config.yaml
d_model: 320
d_mlp: 1280
norm: "layernorm"
attn_scale: 0.177
parallel_block: false
init_std_qkv: 0.0352
train_tokens: 685100000
dataset: "wikipedia_en"
Each number is 50 + 10 x the weight over its row's rms, rounded and kept within 0 to 99. Layers, rows and columns count from 0. The size before them is the row's rms in percent of the matrix's.

# o: layer 6 attention output (transposed), 320x320, rms 0.132, rows 69-95, columns 80-159
# v: layer 6 attention value, 320x320, rms 0.122, rows 70-95, columns 80-159
# q: layer 6 attention query, 320x320, rms 0.139, rows 96-111, columns 80-159
# k: layer 6 attention key, 320x320, rms 0.126, rows 96-111, columns 80-159
o69 088:43 44 50 43 45 57 50 43 31 46 58 49 44 69 53 53 49 62 58 49 59 48 43 34 47 33 42 38 30 50 43 39 42 48 58 46 25 57 53 36 62 42 60 57 36 55 55 62 80 55 64 50 54 54 38 47 48 49 36 61 40 58 66 45 57 73 66 41 53 36 57 41 33 71 52 39 61 55 50 47
v70 093:47 63 58 37 46 59 62 52 43 35 43 62 53 44 61 35 25 37 38 61 41 46 45 49 41 41 45 26 50 54 39 55 55 55 56 61 44 64 48 42 55 57 48 52 19 42 45 56 50 62 44 52 73 49 44 51 39 57 55 53 53 60 47 56 53 42 62 61 38 42 37 47 45 45 40 27 50 41 37 37
o70 078:49 42 46 52 46 54 45 48 55 57 54 40 53 50 49 48 51 43 39 45 54 45 46 44 49 53 47 62 53 42 51 47 50 46 46 44 26 34 50 50 57 47 43 42 61 56 47 44 48 42 59 42 50 49 42 28 47 43 46 51 57 45 52 50 57 48 44 40 39 65 52 36 56 34 46 52 55 69 53 47
v71 093:56 58 40 54 63 46 32 46 28 57 38 53 64 49 46 55 66 50 40 42 43 56 53 23 53 48 47 48 56 38 51 40 68 34 58 61 61 44 47 39 44 38 49 55 30 62 36 46 73 41 75 49 64 35 54 61 42 27 63 50 46 52 50 51 53 43 51 47 49 70 33 36 53 56 28 37 46 54 54 40
o71 098:58 60 41 46 41 38 60 52 73 48 45 50 45 37 39 50 55 43 49 53 49 53 51 76 57 55 49 53 35 46 64 52 37 62 36 44 55 49 56 49 34 54 45 35 64 46 69 44 41 52 50 63 36 50 51 49 48 53 48 53 52 46 47 44 64 33 45 40 64 56 65 57 58 37 60 37 48 41 47 56
v72 095:51 57 53 59 37 50 42 59 49 55 39 45 49 43 57 66 48 54 22 53 46 47 37 53 47 51 68 56 34 45 54 44 58 55 61 46 58 53 47 40 42 63 43 53 31 69 50 39 49 40 54 42 54 63 46 46 34 58 59 49 66 36 56 54 56 50 37 42 53 43 73 44 45 45 35 56 48 16 64 43
o72 085:47 44 50 54 53 45 51 48 49 52 45 50 30 46 44 30 45 41 56 61 37 56 55 37 46 49 58 43 63 49 28 31 50 44 51 45 47 50 60 56 56 32 61 50 65 51 57 58 53 53 60 64 39 35 72 38 45 53 43 54 38 57 54 66 43 42 46 53 49 63 40 51 44 48 48 43 22 74 42 59
v73 098:60 64 50 53 59 53 42 55 50 63 46 54 63 49 53 38 48 49 63 53 37 71 64 52 49 61 27 44 62 46 52 44 42 52 48 64 48 36 57 43 43 42 57 44 39 54 51 41 47 51 48 44 43 55 40 44 65 35 63 41 66 41 45 43 63 48 31 47 62 29 58 47 41 46 49 62 61 50 53 57
o73 088:50 38 44 54 74 50 56 53 39 54 53 50 50 27 55 67 51 47 32 59 61 37 51 52 56 46 51 41 42 45 53 41 67 58 56 37 61 42 46 53 40 64 61 54 57 45 40 58 47 50 58 46 53 46 62 46 45 56 39 62 44 59 53 49 37 61 47 49 50 56 39 53 50 59 46 48 60 55 60 58
v74 091:38 51 61 41 40 53 50 55 47 34 36 50 34 68 69 53 26 48 60 57 44 44 42 46 37 50 44 35 56 56 48 42 38 52 45 52 39 45 58 44 57 45 58 44 49 62 51 50 42 48 53 41 28 68 38 42 50 58 64 54 43 42 50 64 59 49 48 65 40 44 49 34 67 50 50 54 56 70 52 43
o74 082:44 35 60 47 61 50 28 48 38 50 57 47 48 34 46 42 62 69 48 47 49 52 47 43 45 43 51 47 47 54 48 35 61 43 59 47 40 48 37 55 52 29 56 45 57 35 50 37 57 45 51 53 68 36 78 44 61 41 35 42 60 46 55 41 55 46 68 45 42 43 54 63 50 60 54 37 37 46 52 35
v75 097:73 68 56 49 63 57 50 54 45 42 56 56 40 47 64 40 47 53 57 46 54 65 58 55 65 44 58 54 55 50 48 46 45 52 63 55 54 72 44 53 30 42 45 44 18 40 39 52 56 42 43 47 55 43 62 44 48 52 39 47 52 24 51 45 50 34 49 62 58 63 66 45 71 62 35 39 51 32 52 59
o75 087:26 36 45 61 55 57 65 34 48 41 47 39 47 40 39 53 52 53 47 57 46 40 39 47 40 49 42 53 78 60 51 51 61 32 54 47 51 59 56 55 56 57 41 58 71 55 46 40 50 51 44 67 34 56 37 47 41 54 49 49 41 89 55 55 37 60 48 48 57 38 43 48 38 50 49 48 63 47 57 27
v76 098:45 51 42 49 56 68 38 44 46 53 55 52 63 55 62 77 66 42 45 65 67 57 56 51 46 62 56 51 72 55 57 45 47 45 63 42 49 44 41 47 46 41 28 39 45 47 40 41 47 46 45 58 53 60 58 61 55 51 50 56 38 57 50 45 61 37 43 55 49 38 47 77 33 52 49 51 40 46 43 51
o76 089:47 43 53 45 50 55 69 57 46 39 52 44 50 35 48 36 43 62 60 49 46 38 49 47 57 29 54 59 31 41 48 49 47 60 45 50 61 56 35 64 61 64 55 39 45 71 48 66 56 59 49 61 51 39 40 48 44 25 45 62 57 35 58 52 61 47 42 56 49 68 56 49 51 67 34 53 60 42 52 48
v77 090:60 31 47 68 67 52 55 38 52 41 39 38 39 59 67 56 50 57 47 44 58 64 64 44 33 50 70 49 44 56 60 51 44 51 51 57 47 42 45 50 49 38 75 33 56 64 63 52 42 59 44 30 44 48 45 48 50 43 59 34 54 37 53 53 53 53 34 43 53 49 42 41 66 50 36 60 45 69 62 64
o77 080:49 57 42 45 44 43 36 55 40 64 64 34 40 61 29 39 49 55 55 56 52 56 37 34 60 49 60 60 26 44 59 60 51 47 51 47 44 44 49 47 46 57 50 49 46 41 41 64 64 25 76 43 51 48 38 68 50 42 65 45 59 58 60 54 29 66 49 56 31 58 65 42 31 49 68 37 47 48 59 38
v78 109:26 53 50 46 40 53 58 51 60 54 52 69 53 56 68 51 38 41 52 46 62 50 47 41 60 37 38 45 56 45 61 54 61 46 45 49 62 64 47 71 64 48 43 51 67 33 44 37 30 45 41 34 57 55 57 53 53 56 32 36 55 51 61 52 54 52 54 35 44 43 59 56 51 44 52 51 43 37 33 41
o78 097:50 53 62 56 19 55 43 48 40 49 61 36 59 50 37 60 48 55 40 50 53 60 37 56 37 67 63 39 41 56 56 52 31 56 60 50 52 54 49 39 49 45 32 48 50 51 60 60 66 57 63 51 37 47 50 52 55 45 58 52 46 26 56 46 51 55 47 54 54 39 50 32 46 58 49 36 51 39 64 38
v79 093:58 46 52 50 42 46 31 50 41 33 47 46 47 44 45 51 47 42 49 32 50 52 50 40 45 49 54 66 53 49 53 46 34 54 33 44 60 56 52 54 57 51 42 56 69 53 45 45 56 40 70 43 39 30 84 34 39 47 50 44 46 50 66 48 37 52 43 29 52 56 54 49 56 58 54 50 41 42 40 68
o79 087:45 62 40 48 62 45 72 47 43 58 37 46 40 68 62 50 44 57 56 45 44 56 53 78 48 46 53 28 51 51 49 55 52 53 54 59 50 38 55 57 45 56 45 37 52 45 64 40 45 60 56 48 61 68 38 59 57 51 59 47 55 55 52 65 46 53 52 60 59 57 45 67 53 31 35 34 68 55 51 42
v80 095:44 51 59 40 55 43 48 27 51 46 56 54 32 68 53 41 49 41 50 50 56 36 73 43 52 32 72 61 66 45 54 61 59 60 46 44 63 39 43 62 36 43 56 47 62 73 43 70 42 54 43 58 35 36 52 45 54 66 41 39 50 39 55 53 49 48 39 64 46 41 53 36 54 57 48 59 64 59 40 54
o80 085:25 37 46 52 39 58 48 64 38 58 46 42 58 51 45 66 57 61 51 40 58 57 41 41 55 66 33 45 41 59 39 41 50 41 62 53 53 44 53 40 65 42 52 49 53 45 49 42 57 36 53 46 62 56 26 65 46 43 70 30 50 56 50 55 48 59 71 33 48 51 43 76 40 27 50 44 42 43 56 56
v81 098:47 40 48 44 36 72 53 34 44 59 59 51 58 53 51 62 53 58 43 32 54 61 33 61 53 56 39 42 75 43 65 31 19 60 48 56 43 41 62 46 54 59 38 68 50 46 27 43 30 57 40 53 50 42 51 47 49 60 54 46 52 80 58 39 48 56 44 51 59 46 47 58 42 52 61 42 52 61 43 39
o81 081:45 39 52 45 37 46 59 47 51 50 54 60 57 44 54 40 52 64 55 54 47 35 55 54 44 54 61 50 37 61 41 45 54 53 53 41 57 51 48 68 22 38 57 37 69 40 70 62 59 53 51 61 44 37 51 55 51 37 52 42 63 32 40 54 65 33 56 62 46 46 51 49 58 59 42 62 55 31 36 66
v82 099:30 44 53 44 48 30 44 35 54 60 49 53 51 60 25 59 47 44 51 42 56 40 36 38 55 58 65 37 52 31 53 53 44 60 42 48 58 43 40 69 66 56 51 59 64 68 48 34 45 45 47 40 47 44 50 44 44 63 66 50 52 45 51 41 60 53 36 41 51 31 70 47 35 44 33 39 55 47 61 59
o82 084:51 66 42 52 53 52 46 44 56 52 66 62 65 45 79 63 47 50 41 57 44 45 41 51 42 26 35 36 42 30 58 42 37 29 55 58 56 53 52 47 44 45 57 58 53 43 59 44 49 56 31 38 42 55 57 62 49 55 42 38 49 41 50 73 44 61 53 56 51 58 39 40 59 50 63 61 48 60 40 36
v83 098:51 57 46 48 46 34 69 42 59 46 66 69 56 46 69 51 50 45 51 52 48 39 58 44 45 55 55 35 45 45 57 62 49 58 52 45 60 53 46 45 62 50 50 47 53 57 46 42 54 52 56 48 49 33 41 53 51 39 54 51 64 37 56 54 44 49 57 29 61 45 49 50 65 59 50 45 48 40 72 45
o83 091:48 39 55 40 58 70 45 51 44 65 30 31 32 43 50 63 44 47 41 43 42 48 29 44 42 33 53 47 53 62 57 53 36 43 60 53 38 53 45 66 62 53 49 52 45 50 62 58 55 46 64 40 53 51 61 71 49 50 55 63 44 57 35 46 65 58 57 52 53 66 50 57 43 34 51 60 33 59 36 41
v84 098:52 42 53 57 63 42 52 42 58 41 43 35 47 51 50 33 42 67 51 36 53 50 63 49 61 56 59 38 57 56 51 45 49 55 62 73 54 46 60 28 41 51 60 60 46 51 50 44 69 36 26 53 52 47 39 63 56 54 22 44 53 23 34 49 65 64 51 55 42 68 44 54 45 39 45 47 53 45 51 50
o84 088:45 53 47 62 42 54 48 44 45 50 42 43 50 33 50 31 59 33 42 62 56 44 46 45 41 44 50 60 43 69 42 65 43 56 48 59 51 45 47 72 55 32 32 37 44 50 47 54 27 53 70 43 55 49 56 43 57 62 58 61 55 66 64 62 29 32 48 46 50 43 51 60 34 43 42 54 56 62 54 61
v85 096:54 53 34 61 46 46 47 63 55 52 65 54 42 34 50 31 34 51 49 46 39 36 68 41 58 47 64 43 56 41 44 42 62 47 41 48 66 46 49 52 61 26 53 38 55 57 46 41 62 48 69 38 50 48 57 48 51 49 46 57 61 62 65 44 56 40 50 42 44 61 61 52 49 45 62 34 60 45 56 47
o85 087:49 51 39 42 65 60 51 46 47 50 50 58 50 50 43 51 69 50 59 52 51 59 32 61 44 51 35 54 36 41 61 56 50 59 64 59 41 52 45 48 47 76 49 48 60 66 41 50 46 55 65 54 53 44 42 37 42 54 40 54 48 43 49 63 47 45 54 66 54 37 64 66 43 36 72 61 53 34 46 54
v86 092:56 63 57 54 60 48 43 54 55 51 50 52 54 49 60 52 54 61 37 42 50 55 64 65 67 48 23 55 46 59 46 49 51 38 42 52 68 50 55 63 37 32 52 72 54 55 43 55 55 41 44 59 50 48 44 46 49 38 67 47 58 60 69 38 43 61 64 39 25 61 51 37 34 34 47 55 41 24 26 25
o86 085:55 50 39 67 30 46 40 40 36 55 38 55 58 50 55 40 41 44 49 53 53 46 49 41 43 55 59 48 49 48 47 53 54 62 60 59 39 44 51 53 38 50 41 50 43 52 53 61 42 54 72 47 50 55 51 56 55 50 38 39 44 51 47 56 52 53 58 53 70 33 77 53 51 58 58 41 57 56 50 67
v87 095:38 56 50 55 35 47 59 57 46 48 57 53 53 38 40 61 48 46 64 60 53 36 49 42 40 48 72 48 48 56 48 61 29 54 52 42 66 53 43 51 43 64 63 47 71 67 50 43 53 57 49 62 55 45 49 51 51 50 43 39 50 42 68 33 50 64 50 43 41 51 61 54 72 43 42 55 49 46 64 48
o87 092:51 58 68 59 49 64 36 38 48 44 59 36 60 63 59 52 59 57 46 39 42 69 36 34 43 55 42 52 35 50 51 35 51 37 40 62 44 56 57 51 43 32 44 50 51 30 57 52 61 37 43 41 43 53 61 45 57 47 61 37 58 54 44 62 55 47 45 65 57 39 44 44 36 54 62 50 58 51 61 46
v88 100:57 42 44 57 50 37 60 38 42 33 56 42 43 55 51 52 56 43 66 23 40 57 38 45 34 49 69 53 52 47 54 60 58 66 53 42 51 42 45 61 69 38 41 34 58 51 38 61 35 43 38 23 45 42 61 55 48 56 62 43 53 50 50 41 55 61 40 60 39 53 51 57 55 72 58 61 45 70 64 44
o88 088:36 49 51 47 37 70 49 38 71 46 44 40 55 60 51 69 53 61 38 62 46 44 51 43 58 47 31 55 42 53 63 53 53 39 50 59 42 45 55 52 48 68 69 56 48 33 59 43 49 41 51 69 49 38 49 58 40 43 46 47 64 49 61 63 46 45 56 36 66 60 55 62 39 44 40 49 55 47 57 55
v89 095:63 50 38 72 48 49 39 66 60 63 49 37 47 38 48 47 47 59 68 61 60 58 66 44 55 67 44 61 43 51 44 60 57 39 33 44 59 41 59 45 76 43 56 53 43 47 54 56 46 34 58 53 46 58 62 38 42 27 37 56 44 51 58 47 60 48 41 71 50 64 46 57 64 33 57 42 58 71 35 66
o89 091:48 64 36 50 70 49 49 49 35 66 51 58 53 60 33 38 60 50 57 44 48 42 43 62 49 50 65 59 45 41 55 37 56 62 48 49 41 49 50 41 31 48 67 46 77 41 65 54 61 58 28 54 56 39 42 55 66 59 56 51 42 44 50 40 46 50 38 55 64 75 65 43 31 59 51 58 52 32 51 40
v90 095:36 72 70 55 56 61 46 51 52 57 55 57 56 37 61 52 47 58 71 38 32 53 28 65 46 31 51 47 60 53 53 52 45 54 55 48 72 57 46 49 40 68 53 39 39 36 53 55 45 52 51 49 63 56 48 43 43 57 44 59 36 42 61 58 49 27 29 44 51 48 31 32 52 48 42 45 61 30 33 30
o90 089:68 52 51 50 30 39 48 37 60 28 46 41 70 39 42 36 50 48 38 66 55 60 51 44 66 55 51 53 50 57 31 56 36 44 40 58 56 46 51 47 33 34 45 67 57 51 49 34 48 51 54 46 46 42 55 36 56 47 44 42 62 58 38 40 56 66 53 55 45 50 63 50 48 58 43 57 65 64 43 50
v91 102:29 47 63 49 54 59 47 48 48 58 63 64 48 50 59 57 48 41 49 47 42 51 56 36 46 42 44 54 60 62 51 52 68 28 49 58 46 58 67 39 52 47 45 59 50 51 66 46 67 49 46 38 42 44 44 34 47 69 66 40 56 28 47 45 59 59 46 50 32 51 48 35 67 50 68 43 55 56 30 44
o91 090:44 62 34 57 49 41 55 56 51 50 50 38 32 44 47 51 58 47 48 46 61 55 50 56 35 48 61 54 37 49 59 71 42 47 57 50 59 42 41 63 46 62 49 51 49 54 46 27 57 49 54 52 78 57 64 63 68 52 41 57 52 65 45 46 51 63 74 52 57 46 54 43 34 38 45 57 49 46 57 40
v92 094:52 45 38 48 63 54 50 52 55 59 43 56 55 38 46 46 63 45 66 58 58 15 52 35 52 46 62 49 58 49 60 40 43 50 41 25 32 50 38 65 56 53 47 43 63 48 59 55 41 39 53 53 48 62 49 31 50 52 45 34 64 57 59 52 41 68 63 60 54 41 48 53 45 38 34 59 60 55 58 50
o92 092:52 51 73 53 52 53 47 43 54 47 48 60 40 56 44 41 49 40 35 47 63 64 65 49 42 47 30 57 41 58 31 56 48 50 39 55 69 69 48 40 36 34 26 60 54 45 38 45 51 36 45 33 38 41 45 75 37 52 54 37 37 54 46 59 49 38 54 58 45 52 51 58 39 57 42 62 41 34 40 51
v93 097:61 40 66 38 42 57 62 31 65 53 60 43 46 54 41 60 54 59 54 51 65 55 63 46 57 69 43 57 59 44 50 54 46 58 73 49 55 38 51 42 58 41 50 51 44 50 37 50 44 61 52 43 51 34 51 44 12 58 55 47 55 42 49 49 45 39 46 46 52 48 60 29 44 49 53 48 42 64 53 37
o93 079:39 48 57 64 56 59 42 47 42 70 52 45 54 44 59 39 55 45 56 46 41 59 47 42 34 59 60 38 39 55 54 61 46 40 43 42 48 53 51 38 59 41 54 46 49 36 48 59 44 42 57 38 39 52 62 57 76 59 38 55 46 63 48 60 65 61 59 47 56 48 41 58 53 42 26 41 59 52 64 62
v94 096:43 52 57 45 45 59 61 50 58 48 52 44 34 51 57 59 60 45 58 50 42 54 33 41 42 54 48 55 43 45 49 66 45 52 52 58 53 55 46 49 56 31 51 69 55 67 44 24 52 70 53 48 52 61 57 42 27 54 54 70 52 62 53 59 60 49 66 42 53 48 59 44 43 64 43 35 54 44 46 75
o94 091:49 52 50 42 46 49 46 51 64 66 51 56 50 53 49 39 58 56 53 41 50 54 56 51 43 49 51 57 54 52 53 34 54 55 52 46 46 40 52 46 50 59 60 34 45 40 59 38 49 28 44 70 47 39 52 40 59 44 43 36 46 52 57 52 46 50 39 56 53 49 53 59 53 36 69 50 51 47 51 40
v95 092:48 54 61 52 41 41 58 42 58 57 46 36 60 44 58 55 27 41 67 63 53 45 44 48 58 63 74 41 50 55 43 45 39 62 56 57 47 49 54 59 43 51 61 51 47 38 44 45 64 51 48 51 40 27 38 53 51 47 41 38 61 52 47 49 51 59 56 54 60 50 42 52 56 48 38 55 49 68 57 39
o95 083:59 51 58 47 41 50 51 66 51 50 60 60 42 56 41 61 62 40 34 41 43 48 47 65 57 45 54 42 47 60 48 55 50 38 51 65 47 47 56 55 59 44 51 36 42 55 49 64 52 48 41 60 54 57 63 60 54 51 62 54 42 48 45 51 61 47 61 36 64 50 48 55 63 52 57 60 45 62 37 49
q96 099:37 48 51 55 57 23 41 48 70 46 44 46 26 57 53 47 41 72 39 71 58 48 47 48 54 42 43 42 39 58 49 49 54 70 48 40 51 52 34 49 50 62 70 56 43 53 47 58 56 48 59 62 51 64 47 55 41 35 39 53 44 55 41 45 48 56 55 40 70 49 62 61 49 46 54 41 54 37 60 43
k96 105:48 48 49 49 47 49 67 75 56 52 52 28 42 20 42 65 65 67 33 69 52 47 63 46 45 47 38 53 45 46 40 48 47 43 54 61 50 43 21 52 34 52 50 46 38 51 47 40 60 67 32 54 56 45 47 58 65 60 68 41 57 43 42 45 57 48 55 33 72 61 71 54 43 46 29 31 44 41 44 49
q97 118:45 63 55 53 50 58 44 52 58 44 51 50 45 44 53 38 31 44 68 46 49 49 52 61 35 50 43 45 50 36 48 44 39 57 46 32 61 46 54 43 32 62 33 61 38 68 58 40 59 44 43 68 37 60 42 52 44 50 33 25 60 48 52 45 44 54 62 53 43 42 42 48 51 47 70 51 65 60 36 47
k97 100:70 31 56 58 46 53 39 46 55 59 54 61 56 46 42 61 47 42 43 46 48 71 57 49 74 64 47 35 54 26 74 48 47 57 48 34 50 46 45 50 46 56 42 34 46 49 78 67 45 64 52 77 49 41 52 49 57 60 54 38 54 38 65 46 72 60 62 61 42 35 57 51 45 53 53 54 56 52 43 44
q98 102:62 44 55 42 70 52 48 56 53 62 40 62 54 57 63 62 56 52 49 60 48 55 58 53 51 52 28 54 44 53 47 54 56 51 52 66 49 35 54 63 40 54 39 59 64 54 61 50 63 43 34 40 53 47 47 51 52 58 36 32 40 24 64 51 30 52 64 52 38 54 55 34 42 57 41 57 45 36 45 60
k98 097:58 59 39 49 42 62 50 56 48 61 50 58 37 51 45 36 45 53 53 53 56 49 61 45 53 45 64 45 43 72 70 52 59 57 57 55 71 53 66 46 44 45 54 64 64 53 48 57 39 70 54 43 50 26 50 52 50 59 61 39 26 27 48 48 41 65 31 30 35 42 48 65 50 53 57 55 51 57 63 65
q99 100:57 52 40 49 39 53 52 57 50 63 58 30 45 66 32 67 50 55 54 52 41 65 51 25 57 47 61 48 51 47 52 60 41 41 61 49 49 60 57 48 64 51 35 59 50 57 64 48 77 42 48 38 51 31 49 34 40 43 61 58 46 49 64 46 68 46 64 70 50 52 53 49 54 31 59 50 56 63 40 38
k99 108:45 47 36 43 61 49 54 52 49 66 49 35 60 55 44 57 50 57 63 50 58 59 30 43 48 54 53 42 56 59 54 61 44 58 64 56 44 44 54 66 62 66 60 65 45 55 52 44 37 43 66 61 48 26 28 36 50 46 46 58 47 57 49 37 64 43 53 58 63 47 43 60 62 57 26 43 52 53 61 48
q100 100:60 58 35 57 49 47 45 47 48 53 53 58 36 45 49 48 52 56 50 44 55 43 60 76 47 46 56 52 46 65 46 42 47 52 40 48 40 49 50 58 37 64 43 35 60 48 45 34 62 49 61 59 55 26 46 58 51 59 43 33 36 38 62 48 41 57 68 59 67 53 47 33 52 42 43 53 51 34 32 41
k100 098:50 53 56 34 35 58 53 44 37 67 41 63 59 52 23 60 62 43 39 52 41 75 67 57 49 53 60 42 43 53 45 38 41 55 47 45 43 54 59 46 49 67 46 40 72 57 45 54 46 44 27 64 49 51 45 63 44 45 33 60 49 42 63 29 49 70 54 56 63 41 50 41 51 48 32 54 46 34 22 46
q101 104:73 61 35 46 61 35 52 53 56 58 40 46 47 60 30 50 48 51 53 41 61 43 68 76 47 46 48 67 58 57 34 51 40 41 51 38 43 56 41 39 42 51 56 45 43 40 66 57 30 63 56 62 65 54 64 46 56 37 45 33 41 37 48 62 41 49 42 49 68 56 42 40 59 47 60 61 36 36 39 56
k101 107:56 47 55 47 56 41 49 70 64 50 55 52 53 55 57 44 70 73 67 47 64 53 57 56 63 48 49 60 40 40 45 41 72 51 41 48 45 56 55 49 48 74 53 50 42 48 55 40 41 48 58 71 63 47 69 72 45 58 52 63 55 48 37 67 44 53 41 64 78 42 37 49 62 54 43 48 33 53 49 47
q102 095:41 37 46 48 32 53 39 49 31 47 63 57 43 40 59 49 55 41 56 59 61 72 50 37 62 59 51 43 42 38 41 44 48 61 58 45 47 63 52 40 47 52 53 60 48 47 61 65 17 49 62 43 52 52 56 60 66 50 41 65 43 41 44 38 41 51 45 59 49 42 41 22 41 49 45 53 36 48 42 52
k102 102:64 48 59 51 33 19 56 52 40 63 38 62 49 42 70 33 44 43 57 40 50 57 50 46 34 45 61 24 55 54 53 58 59 42 55 39 45 45 41 47 37 49 52 49 48 44 77 69 43 69 52 67 39 27 45 54 51 49 53 53 36 62 47 71 44 67 70 62 52 48 44 51 38 53 50 55 41 56 56 67
q103 099:56 61 70 43 54 60 41 65 61 32 67 46 56 54 54 54 66 43 60 54 48 51 34 45 52 58 57 65 50 45 49 43 47 50 38 30 45 52 48 59 41 67 37 54 56 51 32 46 45 46 54 61 48 52 57 53 53 29 53 41 33 58 55 51 60 73 68 35 60 77 40 39 54 47 60 44 47 40 42 30
k103 103:68 54 67 40 48 62 51 48 43 44 49 70 45 44 48 33 48 57 40 61 42 45 53 38 56 60 35 67 50 41 47 50 49 39 57 36 46 40 39 40 56 48 47 48 74 53 64 62 45 47 56 55 51 57 71 68 58 57 55 35 49 48 66 52 47 36 34 48 45 62 43 46 44 35 56 52 42 60 51 52
q104 104:45 69 58 71 61 43 39 47 52 46 48 72 33 63 42 51 51 48 57 46 62 52 49 66 32 44 47 49 65 60 51 67 46 49 38 65 57 57 62 29 42 41 54 65 55 52 56 74 65 61 50 51 52 48 56 56 40 34 48 59 49 57 46 64 33 44 48 49 50 44 45 24 51 68 66 57 57 45 15 67
k104 107:69 40 59 27 35 53 36 50 44 37 48 61 50 67 50 47 38 36 58 47 50 62 46 32 51 56 42 38 55 53 50 40 76 35 48 55 60 48 50 09 63 36 55 50 69 50 45 58 44 57 48 42 60 41 40 52 43 46 63 40 55 53 54 59 49 46 57 49 47 55 52 53 43 52 55 54 52 52 52 57
q105 103:76 52 52 42 34 50 45 52 46 41 61 54 47 66 50 45 51 52 59 53 39 37 47 51 28 54 65 55 47 49 65 34 39 47 47 44 53 60 66 52 40 54 52 54 49 44 49 58 34 40 65 42 53 61 58 52 44 37 59 52 43 44 51 76 57 76 50 52 54 53 37 51 52 57 55 65 49 50 63 63
k105 108:67 57 49 46 61 44 53 39 34 41 47 57 53 47 64 59 55 63 40 45 49 34 37 73 52 53 52 44 41 55 45 61 46 53 45 48 37 38 48 58 50 66 46 49 61 39 59 43 50 55 42 63 56 64 51 67 49 41 44 49 53 47 59 53 53 53 34 53 55 58 49 56 67 60 50 64 59 66 50 63
q106 101:53 52 55 42 46 59 60 59 59 52 66 45 53 51 39 58 58 56 66 44 60 70 57 57 75 59 51 53 59 56 50 57 57 37 39 55 56 44 48 64 58 58 51 49 34 45 50 45 51 61 44 59 47 45 25 43 47 59 59 71 37 54 47 36 29 44 54 40 55 57 46 68 63 47 54 46 34 72 45 38
k106 107:43 61 42 47 54 44 54 62 46 59 61 60 47 48 65 38 48 56 65 43 50 40 47 42 68 47 51 62 55 59 46 77 39 62 47 64 42 57 58 36 46 32 51 61 54 63 49 44 53 62 47 51 42 56 50 49 55 55 45 67 53 42 22 51 50 32 56 45 52 55 46 63 59 38 35 56 39 58 65 49
q107 098:46 62 40 63 46 41 61 44 60 56 40 68 46 52 36 59 59 63 72 51 44 58 50 58 44 54 32 55 29 45 47 48 55 39 57 51 36 59 38 55 61 61 38 64 57 43 48 57 64 41 34 48 45 57 47 39 38 48 56 50 63 52 41 27 35 44 48 32 43 53 47 44 47 45 55 56 61 44 48 53
k107 101:32 68 50 51 29 39 48 46 52 55 29 40 28 52 52 51 68 43 57 40 46 46 39 48 42 42 47 40 42 59 44 61 32 60 43 53 60 61 55 59 39 57 39 53 47 58 32 61 50 62 38 43 45 64 40 61 40 49 70 46 54 60 26 55 42 46 45 35 43 52 27 22 51 49 41 49 52 34 54 61
q108 099:47 47 51 47 60 82 54 42 62 44 66 38 39 67 58 49 41 39 56 44 51 57 51 48 49 47 49 40 32 44 55 59 62 40 32 51 50 45 34 49 71 48 57 45 52 59 48 65 61 39 70 45 44 53 50 37 34 67 59 74 37 40 38 49 56 57 46 53 64 57 51 46 54 41 50 41 44 52 45 51
k108 104:59 40 51 51 59 72 54 43 68 54 47 43 69 46 76 49 44 58 65 50 48 42 37 57 56 64 49 73 45 38 46 62 45 36 55 45 52 54 49 51 68 39 58 51 55 40 44 62 58 55 44 66 54 61 50 41 62 51 37 47 61 49 51 51 57 51 37 56 55 51 52 43 57 58 45 52 48 60 60 50
q109 103:67 53 43 52 55 52 44 43 58 46 41 48 47 50 39 44 58 56 61 61 40 48 35 42 50 42 47 44 34 40 43 41 50 56 47 30 53 38 52 50 37 40 53 22 60 41 51 63 45 56 60 51 48 41 39 48 48 59 51 42 32 56 68 54 53 62 57 70 44 45 49 57 38 59 54 55 41 55 36 55
k109 104:35 42 51 61 52 46 62 56 50 52 60 60 72 45 50 50 59 45 67 46 45 47 63 51 46 57 35 38 49 37 43 45 58 49 45 31 63 48 38 54 50 43 57 39 62 58 53 44 32 50 45 55 59 41 35 48 34 52 50 65 37 49 49 54 50 60 44 56 62 45 50 26 54 56 59 59 42 61 48 55
q110 113:62 31 66 47 46 47 45 55 43 60 70 45 56 60 66 46 64 55 42 60 54 53 52 53 60 64 51 61 72 50 49 54 41 54 36 49 29 64 52 46 45 60 30 67 66 53 44 56 50 57 45 43 53 35 56 49 49 59 54 52 54 43 37 58 40 37 54 50 57 37 46 61 54 51 59 58 31 53 53 51
k110 105:62 48 45 40 30 68 56 29 40 58 45 47 48 56 55 39 43 38 50 53 65 44 30 44 68 45 34 47 41 64 42 48 49 52 45 53 62 60 63 64 25 51 27 49 57 41 52 59 39 53 49 43 41 52 53 37 63 67 66 71 38 48 55 27 57 61 43 50 46 51 34 46 49 51 53 43 62 73 66 39
q111 096:50 32 51 43 44 41 55 48 50 53 51 50 69 51 57 68 46 45 36 51 58 61 51 34 49 45 52 49 30 53 43 50 36 57 58 42 62 64 41 64 42 50 60 66 44 37 51 41 60 46 50 58 50 52 62 70 62 46 58 57 22 71 59 68 48 47 45 43 39 49 62 55 48 52 47 46 49 44 45 52
k111 108:54 59 34 53 51 52 48 59 47 58 48 43 67 40 59 61 56 44 43 56 60 54 47 57 52 66 41 46 39 46 62 48 53 50 57 33 54 76 68 62 44 60 59 47 38 58 42 41 36 48 73 42 58 45 56 63 44 41 34 59 21 60 53 71 60 39 43 55 48 49 59 32 65 35 55 55 28 53 38 39